{"n_layer": 8, "d_model": 160, "n_head": 2, "n_kv_head": 2, "head_dim": 32, "d_mlp": 640, "vocab_size": 18558, "activation": "geglu", "norm": "rmsnorm", "norm_place": "peri", "norm_eps": 1e-05, "positions": "rope", "rope_base": 10000.0, "rope_fraction": 1.0, "qk_norm": false, "attn_scale": 0.177, "bias": "none", "tie_embeddings": true, "parallel_block": false, "extras": ["capped logits"], "init": "normal", "init_std_qkv": 0.0693, "init_std_o": 0.0274, "init_std_up": 0.0693, "init_std_down": 0.00867, "optimizer": "muon_variant", "lr": 0.00461, "lr_mult_o": 1.1, "lr_mult_down": 2.0, "beta1": 0.95, "lr_head": 0.00578, "grad_clip": 1.0, "warmup_steps": 200, "schedule": "wsd", "decay_fraction": 0.343, "decay_shape": "pow", "final_lr_fraction": 0.02, "batch_tokens": [16384, 32768, 49152], "seq_len": 256, "doc_mask": true, "train_tokens": 237500000, "steps": 7650, "dataset": "wikipedia_en"}
Each number is 128 + 32 x the weight over its row's rms, rounded and kept within 0 to 255. Layers, rows and columns count from 0. Numbers have three digits each. The size before them is the row's rms in percent of the matrix's.

# layer 2 MLP down (transposed), 640x160, rms 0.517, rows 300-411, columns 0-39
109:048175212112134142074118118128186155185156148094151106100095142124128192182109099126109137156150102161063135126086139168
101:137118181134125120127103103124104096160103156136134153117155126104108171145079145122104107212138120136158118113170134137
105:129172156122122175175084141139135121153127173163156148107113150143136140125058150086143114152161124068079106140158142134
092:169132139137141130137088163100096104160061093145092132159182117077121150141111071085174129084091087103121148157154161148
092:173115109168135107109084129159120123151193106112134173138056143120127096102188082079071122061134125141097122142068141066
107:143169160082108099171120076094075111073134122130156130156145147168130113082139087163098091149115128109115106183168163090
101:144191122122150154066147150188101163144161119117149136150061181157133092137161080138105119129066124138111157111151123150
099:174176158114117103093144129075071112119126146158135149138152130170180121100115097137153133129121083163181142162099150067
099:097086180183144098156162100125160145171127102168145139100187168115141209146115111104137198118156122127070136137084127117
097:081105152123124133119209168096105145132104139089114121087157185142137171106134161115143128130103097105102098127097091117
091:131117099104195129117159155131143151153162087159091154133113152151154162097162146160105161223100153109072124104137087075
106:147126130163119145124116166167131118167123166096120107154117130065091159126107100090088111133151117193107083131094185107
102:156102158096156144122083131141132120152085154178181145098114134103108097136156118127154186157118150154100077120155128128
106:132123147050128106102091078158158101143100152093120159168104105032083112155099089140132124084131144126159095136116141182
101:155074072129136127167112112139101076116166073120145049130129127098136156157140107108099108196131104126156139200117101071
106:083162112189178144115182129132097162169132107104127160159098137178123126117099165156116152094113183108123160168180139157
092:112134135123084167156167141127139040137146084155128130107173128160190100110193173207122122172152178097159070112174105106
088:127140124144102127107093130143115151142143103143096172111129112145112113116171104095114105145160139109184117105114133156
096:131116168160107096149161129148125108157146138141130116234133127125125157165060187156130112157118197185124179121120080117
105:109109116145123085180088124167103121052195143083113103136104178104127108169141208141175179118128159140136119072118143106
096:135107095125141102120130100148113123143136125123144094163154071140105149113204164144143060089134077132155142130144179112
097:134126152189105097198121063094129113053121085121175130158064130121131122120126108148109096153123172135116175129072111121
104:151102080169158141127138179152154149155142117171106189117141121123173145164126146111123156143162100119155183180135148143
104:078140118141135097105114167092141145079114125134153168140170169114149083118126090165101082084125134128131172158095147158
106:133150101147191119200160112171122147108150124137173124119147113122169131122139160176116119110166123151117102152130121099
104:112121129104158121133070119127128100133094112108192148100118156091160153105120141132086183075131135104171032170133142063
107:113109127111123118125073192096115160111119124077140116113092160130104100136100155113189193111121098114135165104136112131
102:127146182166153153181077087112124169144115134130139124109146148120157209197139120104058128137108139084126112109163160101
095:059157162139129140121138135161081121109104074153080129091171091073144149171146116142116102155071101184099129155102077151
091:142079144105141170112099135132125134082136136193138087226121181133107169174227131107149086104185084126121126156111116124
096:143127112127154167120155110198111083120133118122158103108121120070163158192103189107107131099156176088093120123141137146
097:122058088163083087083147171151158160162137139139142114138126190065065113093090123093152052037065170111104106096131129126
111:145100119063092123116151134120146161168166137121120113165116168089078141045124049101087141114153114120099134111115107171
098:100101153072110118189143165121115048115035116118116138090147124085134163195120112172153135049173128130168145111149087078
108:191162121207124075149148109114178173122134125122102123107132076115134145119166208149139155099167117114171152163119114159
094:107123111131129139141144136058105127098107112130153109137069105095122108059137085126081153118112103113120148136149148124
107:140099137200166074051091132118126129168144113129152138081107080081072108134129076155166151146092128107119122136114150110
110:162133153096186121128064107087115177128137138108132141096116112040166171111141075083126061114105107127119133167117146119
092:182136107175145100177096138226169148102112109115122083116181090144154166108122119136146168112118144146101169165073134104
099:146129146080166095131096119131150086049098147185121104056088203108127172175123078101136136120070134114100106148120151099
107:160123154150105122093099113155122177167152137096110121124220116143107102092139194154162138170085143139076090112093088120
101:130145156118117136111151183193109101106117062118068107101152117162138144105127122129124083143075122145142149071132096092
097:125135120097121117105134109118143144128095159085158174096021113171108138152150098102067109149118161130122162099129101118
097:101174145127130172133098105145103095097069069158149204046108162115183148148091166058132171184128112078067096076082166095
106:157136062166155143096088196106122121131076120122099166124154106067164209128086104145092107088086095145192168155132150155
105:130173138115112123133115167122101091151105137183142198090147203123140191101146083105159177128156146102082140149144118094
105:141137223094137128090150063163096087123117183175114144106141154076181198137156132125101127145123108117161121160128211127
096:092203125100124141138106103151146083188150160076163116111165129140118119146151094054134119139083096147116127120157138119
098:096123134126107136101074102191203176140127143119191120092120130101158126210154150131155133117143098112106133104165083098
091:052135123070102180128158075053153119109111081123116118127147136158105096131100194107111143173137212134126112100131155081
107:111108103052114073136143133110111188117136117140143108111119172182147098150051087094129135139169177141121145123117194177
097:101169113101191131150156168182105108114080140163113135140137065134123187131156149145139118136149125110180124161160126120
096:085130146152214111114167157165140137146128088120092124118182163130075194098157150159131142125233120141108163158145116157
109:087163119089093162108147069093132098122080174113091096089181182145110174124170195146117175132180106121170130132098145132
099:080085135118098172144111105149109121125129148056166093161112130180080089110158114181106118116060162089126098141078135184
107:161146084116196167136109097181134140189131082118187168104054134172080068152097156157130094138138096138127142152146133176
100:126190107201152128102160080120138152165165122139097102146119141134101125064149107115090144101084107129094132130137142099
110:133108145070119186146080104077140094137172167133167099080109121130161141131104116106154136147137130141143144103074196136
099:092170176130141117113099137143060119096105138105137125141091115095103195153077146116112126176076127089163108128162170158
099:127106133154107103121030121123126106112106189133107075113120100145161084116159161139142118110120132182130162172097144200
097:110086171167117125123124098160104109105171093081175099207183028125173126150118102084129093122120141143137133130110113086
110:130169091156100124086173150171159123131108088053129139104127094164138056051154142153106139088152131135112148162099072164
101:121113150101144138103162210125119144113150104118171124125098087199166150203109100121124109103180103128155153132073147151
103:087147126122101153199134140158141083158085123148189155121159148202154102153109049197105132115142117107167120146130206146
094:154150134149180147171116199134124090146143168146162154108166126099091181177134106114148114158090122116116101157150187102
099:127142095150169121147136131148114143131155074168155062109150108173153144093146133100127072113147180111065078106132134133
102:136143139167093117145091182164208100090123119109074131118100142108165145117066118069153096141055086099121077128140078122
101:136132149143130103157142139079156170140159166091100179070151067107174136141093136141108162110128083131136099146106121049
124:151150121127150117107061164196125144164111089081172193162064040180065000140087169115140123185077089114154131107127093157
102:098129123151102053106118111103103179121123136097119167129114117096088189122118080116141162141190137078164122115094142069
104:141146097117146154125148161113156097121107092150071130170178105144158159145113092203148161105073092158098094178129098103
097:096149141073152146107080068106100134136128101128140066136106179109139108109153176116099145104104150132126086168087151107
100:153174100172090125145102080101094081135135160103083133167140131094139123102140182118195081181166160124073103193153138126
103:168180122128131130116097135119128096187145159116188129156159125073188144147160163141115170106150096110122099129132126114
094:166181129092100081066155108140164187135153100135140221142119120132089061134124107143171159101119155096139133086153105133
095:169132170093196108109189091141104177060185143128156066120125137152115058157130132175092105156119116097144080147204157100
096:120107138115143088121178128148174097133182060138107097156134121140129000131102198160176116197103099141116158115145119107
103:123107172143141079142099100072064156070086133155118135115128114155150181112074142133136121096162119100141121132130118085
102:151162115131124096117168103179145156181118131082127140124172165082141190129135144144126158148149090117105156087106126157
092:153083132133109133118109109124124182167162118159096120102135132105129123153121155131106059140060122103162149156204108132
100:171080141125127141177156166136138141118107134123115122171104124093127124095139147139060119111218119048107099138088117139
096:136113134146154055136174195101132123150165158128152106085157097165195150128187103198109130106152102131080131110108179125
095:098088105087123102139107175120115160126165153180126157145147126131123141128125107166172091163144141059234050131173157102
103:124145151130185179159132127117161153147059153153127124090150147148154148106171033068115123139126107140130181195177113141
104:128222123090113139185188122104171080085083154134184148155167096117164115087078124139179089083161124108105154114144141141
100:144090135109114167157140149087145129121109120117145131171151069125145203221074148154114153104109104116106075192143115115
097:165100095082143104175107162106148090119148160089131156157149091129176172123121063122162120077104099107158132117127128085
103:181112105155118103145109100180106186167108100161108100143127108159101042165135129150113121116095093104110117094170129084
096:123071126169171095166039152138076073138113126192114131146112083102093115158131118080175060140122084120127155135159144162
109:137146176122103130149117059179169162161144105127060144104111162152096076166150116117128120125136104183070129106093076078
101:124116161159074109117152120158200152182120087123102138127160124143093129141078187129130137109118137118136084087125111138
093:120112156137138128191124109110121138122073203187110118129111139112083144052158161060133105145159126153199132112172110194
097:096088122156143136093114102151086127099183101123132136154118097084155116109153123117169155154121073108101146174041101113
110:181115121173108129157051091165161118130147099139050137118180056099155118120108106113100172204124157116143134124113152061
099:213152044178153131093154182105123147170159153085070194114148111075077121120069119156090091066131111107090137118123156124
101:068083085114122104122130111153156187104142161126094149116190094089169160115153167172124131179134106149167159117109124167
093:113047090141124114157140082157138103134182143240134178121159128164143082146171169145184175153154172120108153119122187166
100:127147096167131119144158157098098116132124124137102104121137148116075022077118124103150108112117161089145149159091175099
091:096055137156086110113152097109091130141161134094169118092119186151108059126175091109177118087072143115123082095132152157
100:116175112122135127148114098101130115128113134122130133159106143146047156125130037093178118091069140161135125154082128194
099:132128188147063138139158116100181148068188128113101132106167109079123121094138201107090119135151124086120122102132144147
092:117149211101035123145139112084119108122118134162083176162108198099152097151155117147133123134100135158158133131056160131
094:173098143122081132131065168083174205172040132152159134095091154111124118139125095179136190164132123121173123162168165069
107:115158196163115067106138139154075076066119147102143122133104167120079143096182104131099135114180124135082181125088141116
096:093111116111151150094172170107088106096201089071098151170114107139139229119113094163143091109106126151111166145104139162
104:094162122123153198164071103166226135167120163117140121122102161103138048091126133085181055141157169128129144103090143085
087:133106037120149123157113180130065124149040112102065135148143102175142164141157134156178127136151110110154123101127121181
106:101093154116103077198193146146156127069132105135117151075193116148146178073137132122147143123191121130097151174065200114
106:150115138174103100154124138108117094166126131140081127179141147069125117173137148147104134070160177177101098124110136176
102:126148135118036098142068152142079115135187116175105160158108086070161171128106093120137066130094129075116189126119158206
097:116119085140100177125132082141120166095147163166117207145138164130116085142128125090114146168150138112141100125158091134
094:154110143145095143161088148096120133119169123160182103173112137097146139148092100082126134115100151149202147166128127105
# layer 2 MLP gate, 640x160, rms 0.268, rows 301-411, columns 0-39
104:132134161133132167104145060095159131109156127131094190115097187092136085130159103140148156136169173145133140060117180140
096:054155047158139093093118136116147109169112117163108090154140108148141117118077063108065158145160127113081099104116140086
099:129155119132147141171093143127154221184093058148140149131137110088167175152149135142113131158074053075079152160156179120
097:101140107096121095130073111163119095128114132064191093103114144162227134122138081117048110073090136089158088104142107122
105:126104139115107093140080151151185158137155223107144133085100131128121122137100140067160149106160151177110093115093086141
098:095128138135068136102119131098150140164082101190101131173121104169152095165188088161156105111198100143108157104103152138
099:169113193165161103106145094038099092143106114090144102179143141122157100147117119107173157100123068139184154130130193098
106:192142097063168144104136144169143109134172178070090138176113167104138110121085147134083103112096119123144152041143132154
092:145120131160121154164125094086086103125094111096089085172088153115147152122095144099128126091073094090103152174103164166
090:152115105116119081119139105117133155085129102110085150067135180140102194108143141091148086175081093116152099119153162112
103:130127192097126146152151133096131119134126122128116105088163066091190066147151148106138122117101096104139134187120185154
098:154132116167071165122141097190108118137098178102154139094164203143070113099095151086122090076098136139143113145138121164
102:145145106145139080141081127105133173177086165123101108132123129126141095115151086104042226179156177109124150079130131117
100:154175119126073146068140166159108139141095153137111110137121094181147129099134164126164125096063093102170149135188151135
099:156203111140087065090100114146114150174212148090159117087149150194108140064146177125151124132151137135068131178078136168
097:112111098063079130140122133103120113117178174177094140171145107087187104109107104110088233095152117097126122111115168157
093:147146144117082165179119087156107113130114124137088114129135165115149179118166118117110140096073139170150095145103121125
094:122113156162085180134117086099126083117127165179090130163164160079130238086158134087129212093125108153141116098123119098
103:117149139185128159154135175158182091146098179141163077133136101122118141142173183109064115096167117043150120152109102129
092:187106123161108086129143120111060082123148120077088118125117121139078124180131185131139142092115102173120107159105172093
087:158145131063140127101118133120155087172147128156097071113139157131084157141102114115141100138107101107205142123131166130
099:098093111128120180136131127203139147115129105165105121108148138143185075089101106192118170178138143133139107083115156092
104:203114091161100175094029118154142102057135151113157178052094134136145195107150111120149160125159137126125137136148136113
106:116145139112100145126146114152165054113110193147147116153129139146182079158162121174144170161130181112176124109085124124
101:174123139127112170149105109158163113150116135172128124203091111111146091120113124120138131135162182129163144157096156168
100:092097097147102170159102076160193117106118132089134146146160139185133078140116139154148123114144118133144081133122148154
104:132130098107131131156105106063120100148153161117093176162143120132228091160089080138117117078144123123128056065181113158
099:133120092118166149148172113138169149182105099105125126127119173157158060174135255107149113077117080141178174113121126146
090:113165113121131105114117133113179126188164143027139173116122123177117121099111128134167135081095126113174111141144143153
093:150140097071074128146199097158100062140136100099177145092071196191094202126141143077062172067166135148148122089187115116
106:191138152109113109177160096154114130159156137105157118153143145120156104124105143116099058128080109107150157102093120094
106:163137099064122119100137114195122135138195091106097114159160148070117177097114104084111152109117145127080130119143167170
103:075135121146094113088142074133157171065160146087095103142136172126166094142137139133114124140156120125129164162073129109
102:109099158158089174102179123122090073121077120091123125113129150097085168170077081155086140117146099128097132082148158112
097:153113183159107091152146136105119108074130053140166135135110082105121195116111073078108179082090078115072127086120156124
108:147108140131118117088061131080164090105180092114054162085112142093126109082137097127116133125163132145167142102119139164
108:171144057117138156163075124163152159081148142118088092113209098160174140179134111132095132125154097163119088160118099165
095:055164102107095129107164212091108146172121115123122170164120151130109165146082100082071106151157115082122139110176103184
105:162149112151156118139149192118117188134110119127127167088160093131152109130136112130122141150209120119126176103077132089
107:123149176105116149109122189142158179116065122090122124157151104152160133082111156195159108138123135100093102173145133135
106:167136112145158155121120142130150171126119125171102083135126139122145036131106140166086186078141165158124097130122168160
098:115146152116077092119108101106135131114113153107198142131065124161128140128135081146064122130110151125117098127171150135
096:128182140159101177169141162059105099151076179133090116108121150090110119178096162109146102144132072154071100121173154183
101:167176188107135105103116119110121098095130143091123151130154107166141166155172097112146162152083146051181107139130151116
109:146150179128095095068152171129153093150101085132133096126129142157094147075133100134115126109137155118176106115154141131
105:149151101108121147159146124118138127150159111105159107183144106125164068074072095100145068081139162089129063117106113122
086:124202137070102111116137157076113088142133163121124119090118118095059160174175092138164144128097055113130137120147184118
102:162125141099148090118115102135128149036122113194119046155109103125159126162095157141124151140136178078115115133076159156
095:051174105115106127161127190102189131180182133139132110158140117154110098193149124129151126168063154083144112098141146091
103:131077153110135081083213123175110072123156200104138156134160125083176102146100049129142113098082112093118125096130119102
099:117125132138060158100099100125093104139181140149160090078125142104140122096098110134076175092117125137124137103119104133
108:140131082159118135159125135074180096133106162140167146131160120126133089109092125148116070108131160111133124132078136150
101:134121061152108193134091136132167154140126182147117136092136079135116134080087148124168091130179134132140158185083109104
108:079130092143167140123098075139116128134141140133136113079140144137193248114148132125115138162122139146134112118091156084
105:122187101166157118127107156204092101156153160202155133112182146168131159123090108100054095113147111130157105119185098141
101:091054083120154138136136095117152085152130151065162103143133182170126154100141069163127097152126141118127111133202154102
109:188104085143145173145139097028137093130093116145092085110105131120111110140086097196111109182152100101110099114146130081
104:122108173185101160145127120106084133126129109165151103133128119083163091104147168164158191126190103224122098201112191099
099:112126111157161088146116155125150162083165139036218160171104146080109145128140076108144150063118153110149121089119104136
099:169148180133066135116094133103129043123130101117160156161077104098152141161172058119126187156163116137127130084141173096
107:092117095134086136123118126183162146157070128074143195089147116129136127068162102139144053108076103201134156166119131183
098:125123194140200114068142162103074137108207123119136156088128137113167071121120103138161238117122179136105151094160180144
098:103129125100086143136136126166099129093154129152163200110112139117129116091081101115154127093166153139114093085160184103
099:105080113126107126061058140175152157146119072129092158122100123178126118114135149068120051148133101127078150103106090127
093:152115158086054084126151149081119130116082155137097193070139150067113129140060078129144117145112080080111176125126162175
089:153074160099086137125187130086102093101100113164127149110108093113121129149149076088112130165129101146161120178148176094
100:143103172163162147084058064127079148082107124126060138148094123112076114151094127147096102072135129119120119150101119154
120:179186109113088132156146110159128147151129108164111127171165106121083167148142192125093140162162144113148100135117141160
106:160126101122166125150167090148160139134134114117117126168126181086106124105161172159084106094042171154126067201107135160
104:128087079148148102099133150172131071166111060120084139151105099099166076126145077158146102114127151125118197173089128168
101:093163085104136135104168118131077072109111096180139073141098232123116107134150172109129112098131102178071131123136190141
098:131111129113100167154150109131164196123147106101115061103131182137080124159090086129108112135117129149134129129141115118
097:087105106173128153130166122123106115097131136115102123138072148157095122111126162100085061095056113113102154149106124163
105:165150160085099089063122135091085152097164105148157145092091079189147117127134085136137152127071096157134144140108133182
087:129097221068118115084122080093108127121120135145136106146138202133148103144122080197129143151105081132124087113199157145
100:093106136142155164161171153113114103166154113202100116127134106091138000120099119111149151079171134206157140128098126118
107:186080167100180098125120117131143135172094154153056119075169103148173056139136128104113174118073047152112125179092149147
103:112127072081152129139114076159160135156158142107126142153071122182057119100154149089120177085064177190135126106095148140
094:083113104089120151108127106138148077130130119135104136132126131099139140095174195100206188172135143093119077186098145090
101:137138122183128150163160131124154152138157125094165127084125137105166122160134117150116140134192136133161140173175132113
095:122088118129087173131139086088116085125127166086061129154187150151121200155171066138106145090118034100108106131137127149
098:131097178152167132134120095132178099128125095107145100120138147159164129088147117125112104111117107106060195105112164221
103:136135163134085125119135154115109154144180099149117126168141172090109114134124126163168164075115115131135155112130143146
102:100141085218186082090159119080085133183103199178138122180092121105191119114138074110124119132090175135051174137119155162
093:154194118177110119126119167115129155119111118144130184156101155119172178146108125161112135062121084154188120157100194157
101:130165100109137077126105132146154166135150118141119137102140150121171185106146136078115136156084098178131126129114176122
103:114140127106096108137167173128150134141100115096198102100136082141176041083128145159121133141170117086145118065090152122
104:147105137098100159084190083178171200143152150133103129126177135119133086074155121181115138108148116157151110084098085080
113:114134163117082186180104202137075091109080034163151175154105114102129126146146194112123154111133108122187151186080168090
103:172173153113167137071068089126115096115153156162161116204133115130094117114216098091117093124094090171151163104135132068
103:088123044143151168112102151194154114121118015196107209069144124118103117143103124115073119121114098155096165123136159093
088:143101127094104145151122121076160154152154199058176108143128136123099156130117072166128107118104070075154154104145132204
090:104136104175098081134048106159146109155156121193117079142168126126109162120107157137101123132086134136188137135165127155
103:103170136082084144126149203132123155114128130147145133087095148152154139064138132167136144113145113104177072078138145134
098:150156107143157202108182134122116157194127072131154136135105133091112134090152136118112152187140123080168105127101194129
103:127157094115118133107106108123114141174172152207132185111108102155067135131099173111133199151161131113129132142089205132
099:136131118160112214133144146087120096152125115131085118120110129112119093135185131149144165061099107082157109120138161131
095:112117105127126178084154100096089161149105156137122106126127195151136092127148115139152168061109156060141102051099146145
101:134141059124129079140083128131135151143207096070126148087191174148177155150128141172135112092170123063178083127140131148
102:168073175109142145135123134191123117098132124099142145107113109103162143181196182114137086125063141070112073134111143153
096:136132138081023103119150143136109109131119105074102204156109142131133143111132152115157139118101130140151136142120144128
097:119133074108109132169125159067096120125108152131145129105062056143149178105126094144120201052171142125175091108131218152
098:125158142075079155139173178165161165150155062139127179179151105107102142143118161107160092164098113133090115176167128163
095:081095088035178127147173126154125114120157145099170149146112160156054160141160141102140120104162114163124177195164112131
108:133147125075128136113137126143125130107158111189136139106108192127129133150117075101083161084154149107127151080083124155
091:128138151141125129104089113086173123107138176199120119130104163103112097083131154110132086137140185123146082141121182140
104:129098108099082100115048081125220129150149113119126164161146117121144197147136142128102111090150083131175093161136147178
099:192075120106123141091139066156155137117182094090120098115148104207161105111092153109141110204144141086193148201081101059
099:168070171109211136162144076121181129124127071068128075093099138195109115112118147130093176095169082149159129157176133098
089:116119107085134194156117129141187190167155112138138175174130193125145112088164109133078173183145165090174118136143160075
091:113172085115148096112130103143151113179063154099125132088155116150041140145133104146098080159163088101123160108163101111
# layer 2 MLP up, 640x160, rms 0.285, rows 301-411, columns 0-39
103:122142085060111072079119084158072127106193088118102114096122089139143089132143141105162100088135099175177106153145140111
111:166124177128128163112155136165086119078123135119159123138160124104101135199152105157125146132128158123153128059126176080
097:114136036134115107119145081124116130126113171151148163108105148182112142097161194126106077163098158072142095136086097174
087:154077136148121193149190158086110144144131098181073119168136083147056138107065122134150142171202090128113156154116145174
102:072126105130134151129080187135146131136153159113144110153112058125145124135161144143105135156170102187172131128131130106
099:126096061138181117161140121112134094131094113084088093118165112128071139067108147141091143117114141098178124142081159140
093:131085062138126137126123122141138135097137141107135119110122077068137116156134115134068114069108177083099154123138103144
100:151133100057128099089151145103105147075155140106163092093092094095106090123112127096183094081150103134180154144148130114
100:166148111100136209114065108195129129124133132107084131133137113162122157118089121150138148153137116105115089164146114135
098:141117184109131123139113101111089129136170178045195138123152058118154103157144142098174135090166083099139159115092151141
107:151117151062136124113126076108155165107102140187076134129128131150110082186141142134162136141080101070132149126152089115
099:112117044117100134126170147168129142146138124139073133111171115133097138128117097119113076095150113181117150135102127110
105:140150087180106125075169167149116118142094123106063099128059099129194137040126167123113197129114141124138193126113101174
096:124236147111153154134132160135089134097101161091111164110132139169085152117166076166140174077166126124117132079086180176
100:132105143173062078147102154139134148156138084096133159093145122184153110171133167148191144141134115139086138164091077146
097:163157151144179110145105106190099208179180189143159140141120150108100087143057138102164129096097051126077165111087138157
097:126040145128192123118154141117136110085092141165159091138135136091067131147114111124152130133090121158087135171127151108
093:136163079103123174112144096123147135079165111139096167059102127108164125076141112205124112098152125152154098123142163101
104:150139125111106128144162178094114077165146136099115105154129059097144160092132106148087140198110117101088089097081064146
094:126170133170105130121130132111126108155133144152106119144111128098131122101145120126130203162097168143089110131085087110
099:133132117103123214095117159135095125176103158151086084082169129131132148130139127146104170087124077116128129122132092149
108:038149129158118070129082075140107187143154129145178088130140158191133106119131163165121130139132100138113142133096107130
102:150129120118132157161157064117094138098111120082094116179081100089147162126117151115199137134107129156111072151165151077
105:118140145087086125143113169079127158184139112138049204121122140162086070113148120097125139137129105111133118092159125200
093:137134145167106162151148124114122105113157137171077082117080123171089123147135129131123107136101145131101158200154100172
100:101124135155104166097195129126056119167174069143094112104096055117162071094142126112102079122079142124144122157118154150
103:141129080088096131156144118204117117105136102155127179155173125114116191110112142062165114133153086150140133136132073112
098:163105121147144125106131144076165143153128213108150074098099149087126098131116136155142136075133127112149072133180196103
092:109169092128072063167160166157101067180120129120132105071126109135166064117047134146123152139127178141128136093133128113
099:123154188116094088088096196080133194165120159109112159152141122193099116045156083165132142120120106142154124134150107091
092:140185145091148128141151088154102095135143120083157170140167126141138095092129023182088129168181113195104119132111109155
107:131160118117080108132117114169140130151153142128137148170104143117217086150155156111141158136068165135108145172191085061
094:142166124176188164096139083157077186113151130086113078141072125154109076209181195048131118127109102158099135137110139145
109:079126069069090111100075158085121114168161111114101118128079129153106087116108088153119120146112087119109148144200153091
085:183122155129148135122081150169169150158168084166126159135147128147106145118114172103122091113106152157104181176111100149
105:096131124132108142189165103119139107129121143154131165206126110165117126091189143138137091164059142094147073175154108060
114:105158088142093130186159114122126130155069110101076116146170111125149120106141124156128149119143139179134133118181097112
088:108140148151119222113160162084127174175126157087129100169109153091105150125153144132129160126094078170153102103125139181
096:117062170116110127090166120136053087164142152112150149129111081138165121137112097126128103100124118169163147137086121155
102:072106167109166122157128132093162058112170086134154149112073126099108135174163096037125183154143101111123161166182126069
105:131076082156125191136165120081169154138123147174117130136086118111146136150118156133080135083146174147141140159181137173
089:174099098142151181184164129124140153144090098112087130142244140084173108123149149126167144096174107110067132131122154067
103:165085142157094067131128134103150176166179201098130038182174092095131084107121123195138099072134112150203159162202100152
108:149138124119126138117142127096129100169142088087158064104118185161096135111180140070089148139130135129036135103137146094
103:136069111158162059088118071132168149151176164124137053148119104142135077168106163138085103115086120085110052150107142127
109:153104129173146116128109172108103125119154127144176094145110114111149111121094100088195126107143137158129122089116046065
095:181091126156173105147166185108110164072112082138115114109075132096175143122099132195114086092150142149138123135101157125
097:183172140135135121173195139131068120092157124098076184153135170091106105115157129097144128099144166124113067130079132093
091:153117143191141102125106186160123177180057131164139143088097073117158112164134113174185132120142132101105124149143106157
104:113123144219158175093108120127134085148087158116150139085101092104131122129127178116160070112133115123190098084105113155
094:105055198176084138106104080125116125143132157122120149098223157130184097090200092129102146098134105122102101083087132072
090:163128100119101165112088121116141126108123151115099146135087116204165160145118103102100135127088085134141090150072176098
111:201103167125116228179121129115147123138143091120145119123115091122117130169157100131135107109102144111137117137096124123
107:133109148155115050163124091134100165158159133133140174125060143082113105072118117125147155147149053170079116139171078121
101:083126156151086116141166134149114080064131153115132088138194132162116116130129096137171168119079095089131043097138089091
104:173052146077108149128092158105136098099104138154135129128123123166128144203104141126181087113095115095131115116094108104
123:112165140144097113136145173128147133135088124093142150129096059125111134099056066140155148099200124141156086126186113092
099:124052095141096173112143103107125111120130117182086091111141113128143111114172086140127165089092136171146159152131117106
099:107123138117167132102180114129132136143134000129142167141116176110048172148100126137112146167130100110110081119123120142
100:108158079098095096165164099107119177147083148131086139094112196133146121119121081152138186122162145140128103135150118117
113:133073116147089132126152166146124133128134110165104078149106133153159121087147135183123125138089178176117099131139113124
102:133177096130127108155105056138120156133092156122123121174180193086100117123121147056138166127107121160086120123142151086
107:131153124102104068069098147135137184100077109168137129094106144124108126107130130088112106153060150124147151144083152188
102:068050057077116142081093108136167165190131116125063145107138140200100146072096148104112113130109119159132188120120107185
095:126105142074132097066147077107086140182080119124168167123106163081133109175129102140134114129097045158103123138172107129
099:156107084112126138133162080067034125191129109154175125166137074110134121132124134188092137081140153150132189123150189144
103:103099128164113125079114161177138063067156110166171063157143219153124126134127107113107106147118117107117157090071116151
130:130089131129158123134161120165150124108099119120124117103096163116103097129137099125133086151123145146103172109150093130
108:107083134078157179080117121097114115104164151106125130159128105194118081178119121178119173138108116111119130111138150160
106:075128148153106159150076089155142157109131158165150112116132096138111122137174145074150095107203170077143129157122072121
092:139114148135147142151148115136188174133131124092090144144140052138113093170097119150142117114134116131094114093104129144
094:089038151092134120129188181109126198158118124148148163087118149129044145107148121152114156072125122155190135071114114065
099:131145155075056143154183111130094126048125114153131121171072116118089119137090069140136113058120216111105139118107143154
097:098091098165120173181163151159133094127089093131113079140152145120137127108131101137123133124148060156094094141126119168
094:096112071141081157173065129138087083150107116125161202158122137114124168099098130043151142082110123165137137092094101120
095:139179150164101179119127143142094114119112175136158109115106114071050106138145088127141128077154128118161113130174126161
102:094122111121126140091100186108169122150150137116119078099134138079119061146130102158143137117077140140103126109116109129
097:153142153186144190146106122068046058078114176198125115111081123115172060191157100143113111126136172113167155189109151171
094:157153092144147131123081091128125118087145095119124173130184139140113207143108075120090115112107122138095163107106109184
096:138131177114168181182097092141163143141097178156098114083153105127152172155085154122120119144145147173178134104175151129
100:122129172125147183120099070151114140106128092115090175159084167085125136134076172057142138164118135141130092133170106137
090:112139180112077133118142100116099102141119087118117109131112109155124128107146096123091091103104116127035165164098160136
096:095084062144061113112144170136130072128180125090137083096154154152149146081069124183132144123181157159180116066107123126
104:124033163131118096101111082143152136116126109142097100110117156152165099143158136128149143169099164109060100123145140141
098:146198130154067090129109110165161127122114175108114186080118163154117121084143124125131151135105120185113128105078112142
097:110178099190102107140169107090120170115136122221138118117099126112091118132200187126101129087090112144100124182111124133
095:106164135123073130105189121134116143142145093102136103114112189179151110139187169156177136144101112113131140153113148154
095:155131121119121161102182089135140203117157155085132131132181139133112104111126112154141143137141098151087127093114099115
111:130172137109124109136110126137084083114133119129175131165121126083163139116122120094053193134119146109133136110134208103
096:155099140120098097116079108066130104091162138109204089162177132116110142091114045159106130131143112147133192158124170141
096:082086135205103187095122119128114099144174076142166100097115163131128118102122108137067198115080159081084101129122136102
102:153136106105122113182105139104174081158091153110135142129125142162103100128063173135113113105103167105210112091177133124
094:111135119096117108115159105107076091105110161121128175150101182167097143155150149139141061086159088166135110086136116222
102:093130152081120179152135086138149126070129143155133088226059149154139112108207138127118119129139095093106136121122132134
097:178156179186137160104105131118102132118115093132091118182069139153144155163094147137156126066108106143123133093148118147
097:099152114124116119095185163124087128130083116081134147104093173104142191129133102123115106097151122153113159104119111075
091:128146173118139141103052109127129149085123158118200172143135112107147132161151117141140138196126133162145097074151141152
092:131186120093160110111135161145139140132131130160156149150137106125143116119077153153096121197215170124173148155128066096
103:120134157142107147163127164122150087091117109162112214162103109080123052083119211087094156226133146182147136110110169094
096:130109041133187084118093092164095141181090097132139085148113209177145165075077116186123155130154148199139100123063122125
093:131131098109201139159063073161130139189071113106111098074094112174124104140115135107108102093165119118113095134113120111
100:117173124150164145109184100118106054090250153085102102167112174159105153151158172105114113123083141135106092075098056167
110:131164082137113147123144160115155074201159109103139107148091119137141139146102153043117123187112102059151158151135130117
094:138134116116120112096121144183127158141096199142184115112108149145138084100200148105109129132086100193143126107071095106
106:145101103106086153128181147121039094069077151122095108121113065028135159118100154156151162083113119110160110159125149198
090:150122172131127174115186094116156136118176090078176161122117140048094110131094130147103169115109139178116129160123146076
105:109168057101124175121090167169168157210140166147159152193129146134156131182157126122122111119085124142168133140179132120
101:125120124091188156094138165164140143124119141129159162094170123163124109113071047154088148155136116114129207134159191078
103:120104152174157124088193095122195088129114117101176153080141163157139120131151120082116159095194143164129090099121128121
093:117168179133182122114118174093099128160167072050164092123049103141127177118106129167127136078142158154127139123110140129
090:121129094105139133096091125151138116110088155109099127094156124198159165108163126190152060121107119142136141086158092170